config.yaml
n_head: 3
head_dim: 32
qk_norm: true
tie_embeddings: false
init_std_down: 0.0
lr: 0.0118
lr_mult_up: 0.848
warmup_steps: 0
decay_shape: "linear"
batch_tokens: 16384
train_tokens: 145000000
dataset: "wikipedia_en"
Each number is 128 + 32 x the weight over its row's rms, rounded and kept within 0 to 255. Layers, rows and columns count from 0. The size above them is the row's rms in percent of the matrix's.

# layer 11 MLP up, 384x96, rms 0.233, rows 0-199, columns 64-95
size [105  96  91  97  99  97 101 100 102  92 107  97  99 103 105  96 104  85 109 100 112  98  95 107 102 100  95  96  88  93  90  94  96  89 103  96  96 103 104  90 107  95  95 103  93 112  94 102  95  96 101  98 105 104  88  95 105  95 114 102 101 100  95  94 100  95  99 105  94 105 130  97 111  95 102  93  89  86 101  86 102 107  94  95 101 108 109 105  90 100 122 101  84 108 103 103 100 103 102 108  94 107 106  95  90 107  95 100  99  90 106  94 100 100 103 107  85  95  92  88 103  91 102 101  95 104  98  90  92  97  92 100 109  86 105 101  98  90  96 100  87  94 110  95 107 102 114  97  98 103  97  92 103  99  91  89  97 104  96 103  96 117 103  98  93  94 106  93  94 108  96 103 102  88  92 102  85 100  91 104 114 100 102 103 102  95 108  88  88  90 102 117 101 111 104  98  99  91 109  94]
[[164 132  82 166  93 168  90 158  30 162 164  98 120 164 159  83 132 137 123 134 133 163  96 116 120 127 129 134  62 171 133 150]
 [109 139  98 122 101 159 114 132 154 100 176 162 142 148 141 149 149 179 187 137  94 116 127 164 122 170 143 132 125 146  95  70]
 [ 95 127 121 134 132 108  80  74  66 147 195 127 137 104 150 147  57 121 132 117 103 172 161 130  83 130 124 133 183 127 135 132]
 [187 181  55 123 117 124  73  70 120 127 166 175 169  72 130  87 102 139 131 134 185 122 163 119 152 199 155 105 122 134  99 164]
 [118 114 118  61 133 131 115 172 108 178 124 198 144 123  90 180 147 170 145 113 106 160  76 101  90  92 138 140 117 148 130 141]
 [114 139 115 112 136 117  70 128 100 144 163 107 191 165 136 110 168 128 194  76  73 169 156  82 148 153  68 103 130 146 112 174]
 [ 98 154 192 125 134 120 117 117  97 163  83  96 160 140 169 105  78 206 147 144 156 121 147 123 129 102  83 155 122  75  99 139]
 [ 46  93 181 147  88 151 119  96 137  92  77 102 170 132  92 175 168 169 137 153 116  99 128 128 154  88 138 163 120  85 132  44]
 [117 173 143 145 149  50 112  65 129 126 122 177 142 148 137 122 158 112 124 136 160 184 125 103 104 132 158 118 141 133 189 131]
 [111 213 146 163 113 101  58 112 191 154 156 120  98 126 122  83  73 122 184 109  76  72 116 134 135  91 162 112  87 102 141 141]
 [131 120  79 116 120 195 149 122 183 168 178  95 153 152  76 131 136 185 110 178 107 155 106 130 146 130 156 109 115 166 134 112]
 [ 85 175  62 127 136  74  76 122  70  83 108 164 135 172  94  98 109 152  98 142 145 177 106 146 151 158 119 158 147 139 139 143]
 [159  68  92 127 163 119 129 103 168 166 161 125 184 134 179 125 135 120 104 145 113 117  72  93  97  92  97 183 112  90 121 147]
 [ 96 175  88 116 114 151 113 149 122 124  89 118 144 120 106  94  87  68 102 136 108 160 151  93 154 139 204 159  85 150 136 183]
 [157 102 119 147 152  94 153 141  97 102 125 130  93  83 133 121 122 182 184 166 119 146  84 194 123 154 176 140 120 147 142 139]
 [101  90 109  63 166  75 137 155 191 144  98 168 164  95 127 194 127 150 114 163 114 121 122  92 110 131 162 137 128 112 151  65]
 [111 135 181 136 105  57 204 142 100  99 109 113 143 183 124 174 111 129 112 162 158 141 112 108 151 119  77 125 104 109  90 109]
 [ 94 140 167  75 147 190 111 143 159 147 100 146  98 151 142 183 142 136 133 147 133 111  87 134 138 125 124 107 142 138 130 156]
 [138 137 122 105  83 139 134 132 109  96 144 120 137 103 141 123 109 129 130 138 145 116 126 137 128 110 101 137 121 136 116 155]
 [120 114  88  87 147 128  92 109 117  93 114 180 155 169 185 102 139 132 152 180 109  87 125 196  90 140 140 141 115 140  89 146]
 [106 105 165 128 107 129 110  80 132 105 111 128 145 138 134 147 135 160 171 123 109 151 112 136 150  96 116 196 122 168 136 130]
 [ 64 164  79 163  75 143 124 169  87 136 150 101 174  85  48 158 167 147 108 140  97 102 141 124 155 151 140 114 149  93  85 117]
 [131 106 102  97 166 116 122 138 120  89 138 155 102 182 162 114  99 140 202 119 106  76 102 138 129 124 159  96 163 130 129 119]
 [127  58 119 116 109  76 152 126  96 104  80 138 153 143  79 162 149 189 149 122 129 138 116  74 105 125 136 147 172 130 132 141]
 [127 107 151 100  86 136 108 172 120 107 126 165 119 163 114 103 113  71 124 185 103 145 138 135 118 150  60 135  85 123 123 192]
 [102 172 123 189  96 115 125 138  83 142  85 137  99 144 100 105 171 103 132 215 105  79 112 130  68  80  84  86 101 126 133 157]
 [161 154 168  93  98 152  86  84 177 135 121 156  70  77 149 106  89  97 116 166 108  66 113 118 178 140 109 112  69 130  59  83]
 [ 98 116 114 104 101 181  88  91 103  84  64 113 121 152  73  89 144  57 180 118 132 162 132 130 127 123 134 118  93 136 118 129]
 [ 97 115 125 139 143 161 132 124  90  99 138  96 115 152  99 115 126 136 155 125 162 195 109 103  49 110 117 149  37 116 137 122]
 [135 104 134  84  90 153 125 156 139  72 154 150  88 148 114 162  77 120  77 140 102 115  99 126 145 114 158 139  80  96 168  93]
 [ 64 121 139 118  87 117 130 159 188 118 137 125 137 103 131 147 136  84 124 135 124 111 142 201 179 116 182 110 126 128 124 169]
 [177  88 177 146  97  53 152 123 152 110 122  79 155 184 147  86 212 139 143 165 123 133 142 160 165 140 160 174  87 170 124 167]
 [100 183 146 101 108 137 120 224 107  79 129 172 171 154 138 108  96 106 184 109 175 143 108 201 183 178 118 177 172  86 104 156]
 [138  90 117 163 116  68 157 129 148 118 173 138 161 180 162  67 115 159 121 104 172  40  90  97 102  67 139 107 147 111 107 146]
 [120  81 132 157 142  72 121  51 165 136 136 128 164 188 135 162 159  85 135 180 119 124 105 148  64 111 108  97 169 106 130 123]
 [148 161  76 128  68 112 119 157  89  83 110 168 175 137  95 128 157 139 184  94 135 182 162 135 142 149 129 137  62 153 145 155]
 [116 145  84 152 118 136 145  97 119 142 167 139 107  95 100 123 134 107 153 100 109 121  59  70 145 131 137 136 178 144 106 138]
 [108 130 159 135 128  87 133 178 164 121 168 139 152 155 111  73 145 162 135 168 110 189  99 126  72 136 114 136  95 148 166 106]
 [106 148 127 153 108 160 123 125 120 158 114 175 144 129 160 139 102 104 129 111 211 111 137 158  41  97 157 165 153 125  71 112]
 [133  94 106  94 193 173 131  73 142 130 148 149 150 124 170 110 102 137 140 109 102 157 124  90 145 145 115 177 128 178 147 160]
 [107 140 117 128 155 107 197  75 202  99 147  86 168 140 146 127  96 201 175 124 213  66 119  84 130 134 173  84 165  79 135 111]
 [ 87 106  90 136 173 132  93 143 210  94 140 145 126 172 171 139 141 119 137 157 106 139 105 118 190 166  30 171 170 132  66 145]
 [ 69 166 118  74 105 151 162  23 183 141 151 147 127 148 132 138 176 193 166 123  94 147 134  97 121 124  94 141 132 125 109 114]
 [131 178 121 182  30  89 111 154 130 146 143 128 105 136  51 123 147 103 109 156 136  89 108 102 128 131 145  86 108 153 134 131]
 [125 191 130  68  92 130 113 190 186 107 165  50 136 166  51 160 133 117 147 140 109  92 152 109 174 107  90 100 123 119  85 177]
 [148  84  71  93  98 132  91  97  91 111 106 119 188  83 116  80 180 125 129 152 153  84  88  86 159  92 158 121 142  97 126 126]
 [136 157 160 158  89 154 184 100 126  91 110 109 122 132 118 164 145 122 111 145 144 119  92 152 166 137 146  99 123 119 112 138]
 [107 181 111 187 167  82  19 117 148  69 125 144  96 185  73 105 162 140 172  62 110 115 112 131 134 117 166 159  91 109 150 147]
 [ 97 116  70 126  48 119 163 107 151 172 147 202 148 111 143 161 142 155  79 121 123  99 133 121  84 141 113  63 123 118  82 112]
 [135 167  97 127 153 108 127 113  84  96 111 118 130  94 120  81 187 131 145 157  86 165  83 159 153  77 154 113  92 120 144 129]
 [ 85 126 118 100 127 138 134 158 179 126 121 146 149  47 121 149 158 112 149 127 199  99 123 156 140 103 154 156 133 107 129 171]
 [180 171 107 167 121 168 139 128 138 154 157 150 193 113 133 135 112 154 117 141 109 102 156 143  41 119 102 182 105 127  70 155]
 [ 65  94 168 147 162 114 110 168 144 101 110 140  64 124 184 100 131 140 119 132 133 130 122 128 162 129 151 199 125  88 105 146]
 [159  97 120 145  78 109 184 120  68 141 157 144 109  94 126 120 182  73 141  98 124 126  77 100 175  87 161 108 125 215  84 140]
 [120 114  70 210  89 154 128 156 100 197 174 134 174 131 156 111 146  91 119  75 165 107 142 128 153 142 153 138 155 129 104  98]
 [131 174  90 165 131  95 112 150 113 133 120 126 181 138 128 172 134 170  82 108 134 151 139 101 136 156  93 121 192 164  88 120]
 [ 92 158  52 192  69 167 104 150 159  72 123 112 127 170 108  80 128 138 127 132 126 128 175 134 143 116 121 181 167 111 144 160]
 [138 109 138 145 110 101 155 121 138 140  94 110 119 155 135 139  96 101 157 144 170 133  85 139 122 131 175 156 141  15 134 125]
 [ 92 177 159 123 158 125 119  72 102 153 239 102 103 125 140 131 127 183 126 136 198 137 159  91 188 150 134 111 169 129 107 145]
 [ 80  83 157 107 106 176 140  92 136 109 110 125 188 175 100 175 130  51 123 171 159 132 122 120  99 190 153 100 129 157 107 128]
 [112 125 160 123 101 101 109 129  53  82 130 124 108  71 131 114 157  98 119  96 156 157 119 123 169 106 127 106  91 128  68  75]
 [149  85 108  94  72 148 100 157 120 129 119 167 158 216  71 112 110 157 108 103  96 181 137 173 117 122  92 118  70 171 136 120]
 [130  82 127  86 147 161 113 109 158 142  85 171 144 127 152 103 117 123 138  98 167 155 123  83 156  99 172 106 162 152 149 124]
 [143 143 143  68 128 112 130 135 109 125  82 104 148 161  99 142 166 168 165 165 131 119 151  82 112 129 101 164 119 133 121 145]
 [ 95 148 130 156 108 117 119 100 131 156 129 116 174 150 135  43  89  84 167 116 197 123  50 129 161 136 166 124 117 170 174 125]
 [138 165 103 151 139  85  68 120  63 136 127 146 178 157 166  83 151 113 165 133 168  84 114  71 132 141 155 138 118 155 152 121]
 [145 151  86 179 108 109 146  87 123 140 144 112 124 188  74 104 173  79 118  95 139 143 104 122 135 140  79  62  60 165 111 145]
 [187 126 144 111 132 123 155 116  93  97 175 170 198  75  84 109  92 128 109 143 103 113  80  90 170  88  95 142  89 180 114 145]
 [161 171  69 178 129 131 181 147  56 113 114 117 141 101 119 136 178 160 118 220 112 182 140 135 125 126 159 100  99  71 135 122]
 [135  50 142 169 120 153 183 126 113  99  90 166 170 166  87 181 162 143 107  95 182 122  98 169 105 149 125 150 159 144 126 143]
 [ 99 136 160 100 107 122 131 114 136 134 170 150 134 187 148  72 123 113 156 166 176 141 115 180 123 115 125 158 144 127 126 141]
 [108 147 118 114 131 132 154 117 159 153 188  65 173 171 148 116 128  80 127  98 114 121  86 150  89 175 145 123 150 171 104 115]
 [134 116 167  90 143 112 146 140  82 137 145 178 146 147 162  76 131 138 129 125 101 133  76 114 158  86  97 103 140 207 108 137]
 [ 96 119 112  94 130 107 132 129 157 137 116  88 124  94 116 112 133 109 127 113 132 139  91 139 111 114 150 117 140  62 142  95]
 [135 161 164 139 108 131 127 132 186 162 127 147 125 105 129 189 145 117 139 103 129  79  85  86 188  73  80 122 135 136 142 133]
 [180 118  84  55 157 110 193 194 132 159 178  94 124 131 127 153 177  74 104 109 131  97 112 162 121 137  85 137 122 167 113  86]
 [137 143 126  70  98  84 132 116 180 182 164 125 113  71 147 105 155 113 148 100 103 166 140 108 132 139 171 166 141 131 158 105]
 [127 140 128 120 115 120 111  90 122 142 207 144 147 156 222 134 129 130 150 122 181 146 138 130 128 216 164 141  96  87 134 121]
 [121 115 117 124 157 118 117 167 156 146  72 146 144 130 176  99 126 148 127 124 150 119  85 142 132 139 104 118  23 115 114  98]
 [111 106 117 124 107  82 123  95 119 116 141 153  67 117 113  93 170  85 134 180 100 187 137 115 148 126 107 119 188 138  87 120]
 [ 88 125 105 162 153 111 189 142 152 124 167 146 104 179 130 176 113 103  70 146 134  75 130 154 126 198  68 170 117  99 100  85]
 [103  99 120 164 179 132 119 181 118 130 135 139 143  87 161  78 124 127 117 157 160 131 149  89 137 142 168 130  67 168 142 155]
 [103  98 149 162 173 115  73 123  84  90 144 128 123 107 100 178  97 179  97 116  84  95 150 159 138  83 131 125 120 116 151 126]
 [109 158  74  85 159 124 145 114 155 167 134  97 107 205 130 186 100 104  93  95  75 142  97  94 143 112 134 135  99  92  90  48]
 [ 96 134 171 138  89  91 125  97  90 140 112 110 153  50 114  97  78 144 170  71 124 113  52 104 194 135 105  71 159 113 155 142]
 [133 108 150 123 121 157 134 100 142 133 127 151 120 108 128 157 166 141  73 146 105 130 136 179 121 116 158 133  91 176  81 126]
 [114 100 138 116 168  69 158 125 132 141 137 167 133 100 171 149 145 139 163 102  97 122  56  92 132 130  84 128 121 155 129 174]
 [169 142  39 112 112  85 107 131 152 163 188 115 151 144 128 161 121 157  98 113 160 152 110 124  90 203  81 161 157 178 129  92]
 [177 117 113 139 129 137 144 139 128 125 186  96 134 134 156 148 175 135 128 133 195 117  65 144 126 129 119 111 108 182 121 163]
 [123 149 114  93 126 115 143 157  99 154 152 148 167 137 151 187 109 133 166 162 186 106  56 146  68 137 124  78 160 158  98 155]
 [135  93 133 103 133 152 138 111 151 161 139 148 110 124  74  96 197 153 158 165 126 101  89  65  87 101 128 156 130 114 143 191]
 [102 104  76 141 143 110 131 178 132 105 154 105 166  96  73 149 210 173 140 159 139 124  60 132 121 130 118 141 149 111 126 149]
 [169 184 149  95  86  77 144 132 119 180 186 106 102 127 109 143 140 129 123 152 119 111 107 125 136 193 108 122 167 100  97 162]
 [ 86 105 125 138 136 123 128  74  49 166 103 184 134 134 139 132 113 149 143 113 202 126 133 194 160 128  86 108 176 182 121 110]
 [127 114 117 103 186 124  67 109 136 119 102 122 130 136 144 132 142 142 142 108 114 148  88 133 126 128 150 173  80 121 107 134]
 [111  96 132 115 144 151  94 186  98 155 162 170 182  41 111 125 136 144 112 138 186 146 139 138 131 147  94 104 151 194 151 104]
 [ 93 119  78 139  88 156  62 125 111 113 110 127 109 144 109 176 125  91 131  77  86 115 121  40 174 108 121 138 194 175 149  91]
 [ 98 134 104  93  84  70 161 166 162  37 136 116  83 115 137 102 114  98 139  78 142 104 150 149 109 101 182 158 182 136  78 189]
 [137 155 139  94 119  95 148 139 171 116  76 104 178 112 111 118  75 140 188  83 178 158 119 145 173 150 140 148 155 104 118 151]
 [ 91  81 180 202  96 156 134  83 103  79 118 141 119  98  75  88 197 159 149  87 141 123 125 140 156 112 121 134 120 154  64 133]
 [138 176 125 128 112  86 132 165 164 120 111 126 176 132 140 141 115  98 167 167  86 167 136 104 153 124 127 177 175  65 153 171]
 [150 136 139 126 132 122 164 123 100 133 158  90 145  64 139 124 150 138 130 101  95  71  64 138 145 145 124 120 146  48  83 152]
 [145 141 137 143  79 138 158 134 129 106  79 179 102  70 164  68 169 144 155 127 143 143 145 110 153 161 175 184 124 115  92 189]
 [145  65  66 122 128 151 120 113 190 105 177  75 139  97 120 139 183 120 157  45 115 101 126 157 108  60 158 163  88  69 129 171]
 [116  84 180 135 159 141 154 120 114 127 143  87  87 180 132  93 106 144 119 118 100 121 163 146 146 110 115 114 134 111 107 120]
 [ 80 150 193 120 147 185 145 120 147 120  98 148 144 111  74  87 126 100 185 124 199 115 106 171 108 105 119 128 100  90 136 130]
 [102 149 174 161 144  93  82 140 142 127 122 168 175 181 107 129  93 109 125  70 177 115 145 115 131 147 106 178 156 167 143 102]
 [151 114 155 109 108 109 161 142 137 140  97 129  95  86  60 140 140 126 108 113 175  71 123 168 152 108 112 148 158  76 137 116]
 [142  80  72 165  92 176 123 147  87 154 130 122 133  70  81  97 135  81 107  95 133  70  73 170  84 165 126 146  99  75 115 106]
 [104 113 155  77  98 157 117 123  91  80 108  83 117 114 154  68 184 124 120 146 152 103  96 113 100 188 121  80 115 101 100 135]
 [132 183 152 135  95  81 119 120  98 100 152 141  75 173  79  90 136 162 136 190 175 114 133 114 161  83 137 100 157 130  67 168]
 [123 143 147 182 144  79 105  94 102  88 107 128  93 133 122  85 104 198 133 107  96 119 111 133  62 156 166 149  90 151 119 141]
 [137  55 112  96 122 127 125  97 142 126 160 137 133 132 156 117 164 135 167  99 138 148 155 143 136 135 175 182 155 152 167 114]
 [150 207 121 124 113 167 112 113 162 118 135  99 105 132 125 152 152 159 211  70 114 236 165 123 156 147  54 138 171 121 124 105]
 [ 74 147 135 148 141 142  92 110 109 178  96 172 117 130 156 140 125 143 149 108 155 139 132 176 162 145 126 148  92 123  98 128]
 [ 63 151 114 114 139 113 135 150 126 102  80  35 109 135  67 122 134 109 148  67 117 116 125 127 165 129 166 153 182 138 128 167]
 [131 100 170 153 118  97 140 122 138  93 116 180 131 137 109 140 134 122 112 146 107 192 135 116 140 102  96  84 152 175  88 146]
 [146 143 112 126 114 142 107 115 140 131 175 220 134 150 129 103 151 156 126 149 150 187  96 126  96 126 138  98 135 152 110  93]
 [126 109  77 147 148 125 110 119 147  58 152 166 118 142 180 146 168 147 128 134 118 143 143 144 111 178 131 120 147 144 132  75]
 [140 111 101  79 142 109  91 153  99  54 172 170 147  91 122 174 151  89 104  37 130 128 136 168 108 163 144 152 116 130  69 140]
 [118  67 116 110 120 202 157 168 145  70  86 131 118 123 161  91 141 135 164  48 155 106 105 108 124 169 118  79 144 115  80 136]
 [144 163  66 165 153 102 128 131 113  89  97 141 101 141 178 114 141 183  75 187  96 123 110 124 110 151 107 135 132 137  79 109]
 [112 148 165  97 118 173 124 107 155  87  75 144 175 144 118 126 145 118 170 120 173 123 141 110 133 112  53 118  79  84 133 179]
 [ 78 172  86 139 173  84 101  90 117 102 148 102 163 122  81 122 105 106 129 126 181 104 143 143 108 142 172 118 143 127 133 166]
 [129 114 134 120  98 118  92  99 167 114 175 102  96 140 189 205 141 149 166 132 122 144 104 136  77 127 131 161 116 119 158 162]
 [128  77 100 147  98 119 116  84 142 117  65 124 135 106 120 163 130 118 104 208  96 111 170 115 104 167 105 163 132 117 135 109]
 [139 196  90  94 109  82 153 122 162  75  99 107 159  98 151 150 126 134 108 171 155  98 119 151 119 117 133  97  70  94  69 139]
 [128 165 128 117 203 132  79 136 183 184 102  87 157 115  79 110 112 163 188 145 150 140 105 112 159 132 133 151 120  87 137 131]
 [126 145 128 178  87 108 112 179 120 173 110 128 116 107 109 165 104 104 138 120 149  91 141 162 146 189 105  53  75  37 161 129]
 [112 111  70 115 155 168 163  98 130  96 186 182 160 166 113  97 106  97  37 175  79 104 102 156 214 154  68 117 122 133 142 186]
 [160 127 154  71  78 127 145 150 116 195 107 105  84 157  74 121  94 173 173  87 159 135 140 148 118 104  93 155  76  94  81 147]
 [166  69  83 118 131 135 112  98  93 165 146 153 121  63  89 194  76 112 138 129 129 134  91 141  95 171 102 119 126 113 169 112]
 [106  81  64 148 125 122 175  86 179 152 134 115 207 107 148 163 187 109 133 123  85 128 150 138  98 174 138 100 152 134  92 119]
 [ 98 152  76 172  78 116 141 126 119 127 102 136 184 130 155 100  78 153 210  86  98 114  87 116  99 119 122 147 149  63 124 111]
 [147  77 129 125 100 113 112 146  75 106  96 180 139 171 133  73  92 144 144  93  84 119 112 128 133 137  94 162 182  81 103 151]
 [ 93 147 180 170 165 166  83 105 152 145 132 182 140 136 168 140 158 137 128 111 124 101 108 148 128 150 102  84 128 164 115 112]
 [141 114  59 172 128 154 163 158 134 117 117 113 168 103  66 107 148 102  96  67 112 126  61 174  62 139 224  96 116  80 132  95]
 [ 97  81  78 122 129 146 126 134 112 139 181 111 128 119 146  60 131  98 128 144 129 124 108 120 103 221 181 129  73  84 126 142]
 [135 157  71 143 119 130  57 156 193 126 111 157 151 139 150 132 137 125 113  94 132 145 117 139  94 179 144 149  86 162 114 181]
 [115 167 103 110 111 146 137 136 163 139 196 176 117 119 153 124 116 149 162 140  87 160  68 141 139 148 150 131 143 106  91 179]
 [ 99 106 152 145 132  97  86  34 161 112 133  65 102 169 105 132 132 109 121 153 162 155 102 150 147 113 181  76 126 135 145 133]
 [147 124 155 145 149 156 129 136 108 151 119 139 142 107 114 149 173 154 110 111 155 164  98 134 132 100  41  97  93 140 105 122]
 [119 146 154 181 102  92 137 147 150 129  65 140  95  89 104  89 156 144 117 133 102 136  85 164 189 151 141 188 139 185 113  44]
 [146 196 118 153 109  78  68 131 114 127 100 107 136  70 101  81 131 147 136 133 139 120 157 122 208 140 122 170 158  92 146 146]
 [120 119 130 106 166 174 100 140 160 100 126  89 184 129 126 156 105 111 118  87 200 150  99 134  82 162 180 209 119 124 156  89]
 [155 174 125  94 115 138  96 185 108 105 111 155 171 102 135 131 161 158 139 149 171 118  57 116 169  75  98 152 131  86 135 111]
 [181  76 133  84 122 140 161 174 144 122 170 122 130  87 124 176  98 113 107  83 109 187  76  73 159 114 143 172 120 167  90  91]
 [ 98 150 107 164 122 119 165 141 146  86 118 102 159 115 111 117 115  79 151 108  90 162 115 174 102 121 122 137 218  90  73 106]
 [171 147 120 113 123 139  95 150  51 125 123  63 107 106 107 146  83  92  85 122 125 127  95 156 132 149 140 126 138 136  59 147]
 [119  95 107 152 147  82  93 120  95 120 219 113 196 164 134 186 151 140 114 103 120  91 116 131  94 137 199 132 107 108 124 108]
 [138  18 245 110  95 140 134 122  96 114 104 113 128 121  87  98 116 107 162  76 107 171 164 148 111 133 128 141  97 119 104  91]
 [121 116 111 163  69 106 157 108 162 106 134 133  59 130 128 155 113 159 137 128 166 140 167 151 129  45 115 180 115  34 118 104]
 [136 144 119  91  81 110 114 153 159 141 153 176 153  99 196 163 166  96 170  87  71 164 125 140 121 111 174 126 141 100 132 174]
 [114 136 134 144 173 116 100 177 125 113 150 180 119  85 106 111 135 198  48  85  81 140 111 128 109 100 130 114 115 169 101  68]
 [ 91 143 120 129  72 164 123 140 124  84 101 123 103 157 110 138 135 170  84 162 121 122 113 152 107 140  74 118 147 135 118 154]
 [101 170 165 145 119 163  71  67  55 148 133  96 148 130  99 130 198 105 124 130 190  80 115 211 160 153  97 130  86 152  86 175]
 [107 133 149 180 143 127  92 145 121 219 115 128 141 140 100 107  93  99 101  86 109 171 106 135 192 187 210 232  88 134 136  79]
 [135  72 127 116 115 145 108 188 146 122 119  90 146 147 138 110 129 134 157 167 145  78 110 141 175 176 136 153 190  86 149 135]
 [154 155 169 107 132 105 134 159 111 161 126 117 188 158 101 135 166 165 151 135  74 127 168 112 156 149  94 179  90 111  92 102]
 [106 163  89  81 137 108  98 106 142  91 153 104 119 177 112 144 145 163 119  87 143 112 152 129 117 181 102 141 148 218 142 115]
 [109 121  82 118  62 174 130 118  92 120 125 174 103 158 150 127 163  98 109 196 137  75  47 125  76 128 121 111  61 121 126 151]
 [ 97 166  82 155 122 174 121 152 125  72 206 172 154 103 140 127 145 126  81  72  94  90 113 185 160 174 182 128  65 152 132 158]
 [125 140 139 119  75 138 155 117  69 127 147 137 112 117 131 101 174 153 187 157 160 182  85 131 142 161  92 113 125 125 105 171]
 [142 120 141 185 132  80 120 126 166 166 128 105 164  58  94 130 124 102 125 109 200 128 107  93  87 117  97 179 134 146  39 100]
 [125 117 136 124 127 106 141 112 150  48 194 197 135 177 135 153 140 130 153 165 128  67  88 116 210 134  79 124 107 109 122  94]
 [112 131 102 107 103 107 116 127 130 128 127 195 116 132 123 129 134  83 137  89 208 108 162 169 108 112 148  86 119 147 103 123]
 [141 141 119 126 158 134  97  95 130 105 155 110 159 159 208  61 120 131 144 135 128 151  96 129 139 132 172 145  81  78  99 103]
 [137  92 103 105 121  98  92 140  88  97 146 170  87 128 164 167 150 189 105 106 144 120 119 115 153 173 154 176  99 146 111 119]
 [ 94  85 141 130 146 120 146 132 133 158 153 174 172 147 111 155 112  97 150 195 201  59  81 153  78 142 124 125 107  87  50 144]
 [ 69  98  93 104  97  87 134 175 112 143  93 120 131  63 105 111 109 126  81 125 122 145 123 132 108 137  70 131 116 147 151 123]
 [106 133 121 175 118 102 143 172 197  90  93 117 121 113 161 122 101  49 116 118 113 140 113 154 164 201 166 134 148 100 105  89]
 [146 138 135  94 109 110 173  74 161 110 186 140 148 146  95 155 157 129 143 138 102  93  95 133 154 142 216 148 118 109  97  96]
 [105 122  95 169 138 143 179  63 111  89 100  99 130 112 151  65 144 128 167 153 127 180 119 117 104 100 121 200  91 115 129 132]
 [113 153 123 134 146  91  99  80 130 154 122  86  56 108 123 172 138 130 122 145 114 130 108  70 148  92  95 133  81 152 148 133]
 [ 82 180  94 136  85  88 124  98 162 141 113 153 135  80 122 158 108 146 133  33 183 108 127 107 166 134 101 148 104 111  75 126]
 [118 121 129  84  75 104 133 186 104 153 115 100 179 126 103 110 118  86 140 115 125 158 122 135  25 114 141 141 147 142 127 112]
 [157 151 144 139 159 153 150 172 147 133 125  77 171 107  75  70 141 151 141 109 114 131 157 161 140 126 151 105 122 150  88 156]
 [ 90 155  57 143 103 116 153 113 118 109 107 177 140  82  96 101 121 158 146 141 129  68 121 159 157 131 116  70 132 156 150  97]
 [119  51 101 146  82 135 154  91 161 121 104  98 120 115 132 129 106 119 101  76 113 131 132 107 143 157 119 168 109  87 107 116]
 [136 146 113 121 172 100 116 144 152 161 108 122 197 120 123 115  90 161  88 194 131  73  75 125 164 131 107 132 145 167 132 130]
 [136 112 137 198 122 118 148 116 132  60 129 141 122  67  84  96 101  72 157  81 115 111 126 168 117 150  77 164 149 175 113 122]
 [140  74  56 136 105 137 100 136  93 114 111 146 148  95 169  48 146 104 165 136 142 114 162 118 100  96 133 150 118 103  96 132]
 [ 94  51  82 160 128 147  80 118 105  96  90 135 141  84  94  87 164 100 111 109 168  26 104 117 133 110 103 131  75  77 100  88]
 [119 166  73 166  82 144 111 113 127 127  86 202 103 136  73 126 129 165 167 133 125 122  90 131 157 127  75 103 140 144 100 145]
 [ 93  73 127 148 129 109 154 149 109 153 125 119 140 213  98 122 181 102 106 165 105 125  99 117 153 128  78 178  84  82 167 111]
 [174 150 137 108 132 122 120 160  74 109 137 156 141 169 137 102 113 123 109 110 143 125 111 137 116 161 110 163 157 119  96  77]
 [ 78  70 176 115 108 118 101 170 158 185 191 135 133 141 142 160 115  80 152 116 176  94 129 166  78 117 158 131 114 187 105  78]
 [102  98  96 125 107 148 157 122 142 134 139 135 125 150 112 148 105 165 118 106 147 134 164 140 104 107  66 128  89  89 112 130]
 [ 69 171 137 102  93 163  63 125  92 126 112  99 101 127  99 176  59  83 109 145  87 132  96 127 131 154 149 137 121  90 135 162]
 [129 106 161 112 148 140 118 168 131 150 108 138 155 152 100 128 184 116  89  68 134 131 120 161 142 139  54 159  64 126 134 133]
 [172 123 122 137 131  77  92 147  95 125 137  81 154 119 158 127  93 133 133  87 158  37 159 158 141 158 135 119 134 114 143 142]
 [ 78 117 126 143 135 149 148 107 130 139 198 167 116 179 124 132  97 139 134 177  62 123 149 156 199 125 162 145  96 120  85 108]
 [149  69 102 185  14  71 147 113 149 120 134 156  67 127 106 158 124 168 151 134 109 159 112 101 165 139  96 116 162 134 152 147]
 [138 125 105  50  98 137 182 115 193 190 124 130  80 120 137 111 140 167 153 135 169 161 131 116 110 127  84 156 168 122 113  94]
 [131  80 130 123 125 153 134 143  79 103 160 156 113 112 119  85 140 144 154  95 119 128 104 137 136 122  58 150 154 110  76  67]
 [138 140  97 147 161 113 144 147 116 134  77 137 145 164  51 135  74 123 130 132 124 101 134 105  96 148 130 130 126  77  88 131]
 [102  95 135  50 137 154 116  87 122  72 132 169 211  88 146 174 163 141  92 111 172 126 109 109  98 135 134 105 115 156 151 103]
 [101 139 131 171 127 124 117 138  75 147 116 175 167 184 134 145 141 190 134 154 131 164  99 158 153 149 138 123  96 125  98 181]
 [129 158 160 163 123 153 111 153 129 119 132 116  77 126  59 152 167 112 111 105  83 131 140 114 143 152  90 140 177  65  95 140]
 [ 96  95 147 221 151 129 143 126 102 147 178 192 135 135 109 152 208 205 105 103 125 114 130 112  83 100 155 165 123 116  85 149]]